Weights of a small transformer language model.
Size: 9 layers, width 64, 2 heads of 32, MLP 320 GeGLU, vocabulary 4096, 0.964M parameters.
Training: a variant of Muon for these matrices, 126M tokens.
Each number is 128 + 32 x the weight over its row's rms, rounded and kept within 0 to 255. Layers, rows and columns count from 0. Numbers have three digits each. The size before them is the row's rms in percent of the matrix's.

# layer 2 attention key, 64x64, rms 0.202, rows 24-31, columns 0-63
064:126158121101110121131096115089152142122131129169123210154161144148120087135126120061134092098106067081151128147167129086167129183094170172204116108160120103135090115161145132184174072105110141
076:103118148151134173092141136090048151118081144078173162136107073134134197106091109122113164129168093179120115080078105166150076115156099116168144134154084107099081140117119140089146168163098124
074:132120200140174154101185141059115125103124121130223109096111168132146186117065123165126149128173103144133125132065115145137144121153105100113121162172155157088091109111127085081145138138177111
059:214171131085096118114161109100150178207126151088157122161133112091155152161143153079162151119108195100085179173148166181130093166093136074113141135099108112113139143104154131141132152136144119
051:106138104113120132151137164166100160159136150135115096157073164161128165154105136163143119173189117130172129166133127166139054195080092153067105148124160128167102134128197075161114124134130190
061:113132129148129085106146149169085111168060134015107128171132145100103136106093118143114149175149124137129091124081131127123175098093104169139080116174095122116140091121134157096165057151118073
058:077156139145170151121142105125110096101100163123097127167160170090108102105080084131147063130099169090171176127136058139111100096145120132121145174204144171153140164133129068142109186142089143
066:122077145077073147142152108134121100141086148091113088152138125161213111109142114144106111043096145157124106104084108154159196084135100092066136142157121092110110118102112096110149168157179141
# layer 2 attention query, 64x64, rms 0.191, rows 25-31, columns 0-63
073:145160124110177091194101089185153135158136115230066160141121158109122089147151141078169185106094136139105134152168141151183135135111168147100139114083135187124130153124117121132094084117122141
073:123103041110079075152082089131186143134176150190079179149127130184115098157169171079133141107121169146147150139111116121124098158142132114135134120057157093149126128106132158117074158091126142
060:051140135082130150176153086124076127085133127140158129095128122133108104185160083148113118115177155121125074099126065100074149160169087093163080110141137171155135146082091116102112143160089177
064:179161164074113078065116083103152127139120133140146128063138127078097134186117124156121092118099126178112132118123130091163104150140144144152143146117140150034133107085045176120113089146110105
059:058141125183086187121115158132175133107126071147151112113095136124146098103125093101144088141102117156116144087123148073095115103165123147156144115163116116103162070201132099150199193161153106
065:189121115137113103104171116125152114125205084076146132186114102169136131152161117148133155060175152108110088126090154089125087128166204128092116094156132071129102113148128144111143116124161056
059:121137073181106132126065168146132125074166143085088143083150121096101115133175148131114106163123149065166102108162180111107075086136209139117112136152083104154135139090198128116146143159113123
# layer 2 attention value, 64x64, rms 0.225, rows 0-13, columns 0-63
089:093152135103114145125180150099110157109068073138107157158111134107106068107177123119087097170165057110142101087152176109133123184118157072149107158132127101088123129146138138164095195158153179
115:169146143093172097136110109111130144206081112107132132093106071075164173162113074137110098127148110147062069131159121145080122173157110170150074083103162134123147158091132113108152129157130077
110:146148134173074176096115106161073151147132155141148145111146154117095118161124076084104113185130084125172072171058177159115139130145143104204128170152099115169138145170152112143171151152095123
118:179157099122143193076094089150112134145109199174087087118109202092135122139153142132119080140158101147109158144165131167160154168131135068199153134132134137152089157090118120142113119113190106
109:138156132061068134168154160093109158154048177147123126103091136126087063113189156195085137144136123144099093132122122161161185155162082122090096149132098103180111119138112127106104140109137134
125:167118064164123141108104103131110138162129121108136112119094114114163155130074142153187079119136177067129178151141084081131079110082134150143121119191068128068082113103125081102177114103145096
101:134094113129151125157141177102147066062136177122102074115138099091169138126146057190103155170166129133116110154137220168115146126156138143157120128133153122091191079095103113129149130112141089
133:135119123118151206069089144134089099061164116082083081104081141123157159085117147109102077096139125151131137156150126124116086073107138116142109181134114142181058148135182170135148095148139152
135:032190185173144173130176115140158124129116123117149153139114179129134148112070135141133146128195139132130137161110123113108203118102165102139105105100088127120064146129180141135102120180166162
111:136157123091139149103105118097081080125136098142128065156086179062136195113156088122116142058144129148096095154134147093124109131124085112074164211120104126101134154103152121080104069117132146
139:127107134119171121133119143098164129147097099099104153181131101145190122171175156105155097155124180187134176175062083147143133103130137138160146110079162066095101171099101104126158104147143055
125:158161127127114115184118105155155169118167103183120156163092167092167118134103149178117184101132164154087113185171138151104154193120130133124160092157057120124136138108179153104055092159145133
092:124084146170134192099106086172124107104141089145123069154093100122116097122138105113048100106122105157117128107163107128086124129167096116112113148164147182183206068080122098125132151165088142
106:119137161168124167149105148152146083120173082121126158127105126112123144087115185114074155134141125066125106130147125129173110134111137109094061158207117182095134128131126045068065106162108113
# layer 2 attention output (transposed), 64x64, rms 0.208, rows 0-13, columns 0-63
092:075155128152127142185135145129157112135149113152127130169152081162103098150131123148115122101168123195112118116103164034124126117184144139154038162067063123153156149152113111146174155135123164
117:150128130129146110109111126136079178187132113088113097128126117065138131171120087187134148183095134190146110167139120111079105206166106093109145085131178089163143089099100131147050108124116121
118:146125125173108116166134109103098124103083128161145111097121112085105085161133154145122094158168103148127114179159169151059121065150124137186154181097094195140145195139137129145161121126190187
120:158150126129068181110124159187084105114172151153092102171166126132184101195138169111128069163187137102135167088095127154106090178151096117116134145104113154160137176112096140153154118148156176
127:143118121091091129110179161155131112080102130142126126140176141144141111174143151236077153103141164163102124074116140131138171158138106089116136080088075144132185159153082146123130185141092169
130:180156119109078152129106119170141143161124119125099090089085131159107140117145099087168053154117178065110172166134061074119128091112136147092144110190107099123083121107067134094115082133140133
106:116093067111135121127113147126104114143173103133094082116119163087168139153091107141053184192073119153089127174137101140120124116171117148094184094101198110080108118093132125132144160101186108
137:156177140128114141108058118131102079104194128123093081145097114125097164133128103149108068138162093153108111127123127159151082071061136135147083127156137133148054103138180153114185109184140148
143:096204196200116107154115110109124139107150103133135173150101150137079131094137150137138182114157139135115178125145151134145117151120088086132117091136065111083059183102132136197119156181134130
125:164147115094115167117091087133131104112201161117177094157099157078074136100122097199085115097128131138083075145155151142155090169131080088133125156164152118133102097079121178111158086121090153
153:186146158118168105133102122145154144146135101115116132189149124122155098136119127116140123139145148158171158183084071192138120136135124114155150062040128055130071132078105144086128109082163094
130:122103125142090180127095139131113148121181131113124155171119199128143101125134130090126182107134194126097088121181182077149131202164107207117164115149102136148100176106122150134074103165115107
093:125141130098154196092116156188069142144132132136136103138089097121164140119130121172105111121090044121094078085113217130134151091142062149162136166150153137119127076124127116121142183164160135
108:098149187146141186111091116142130118124124138144102163157054103116094140038164131129095177148150116079085105105166136120146171143113094178081084127172141163080151097122098118077117121162114154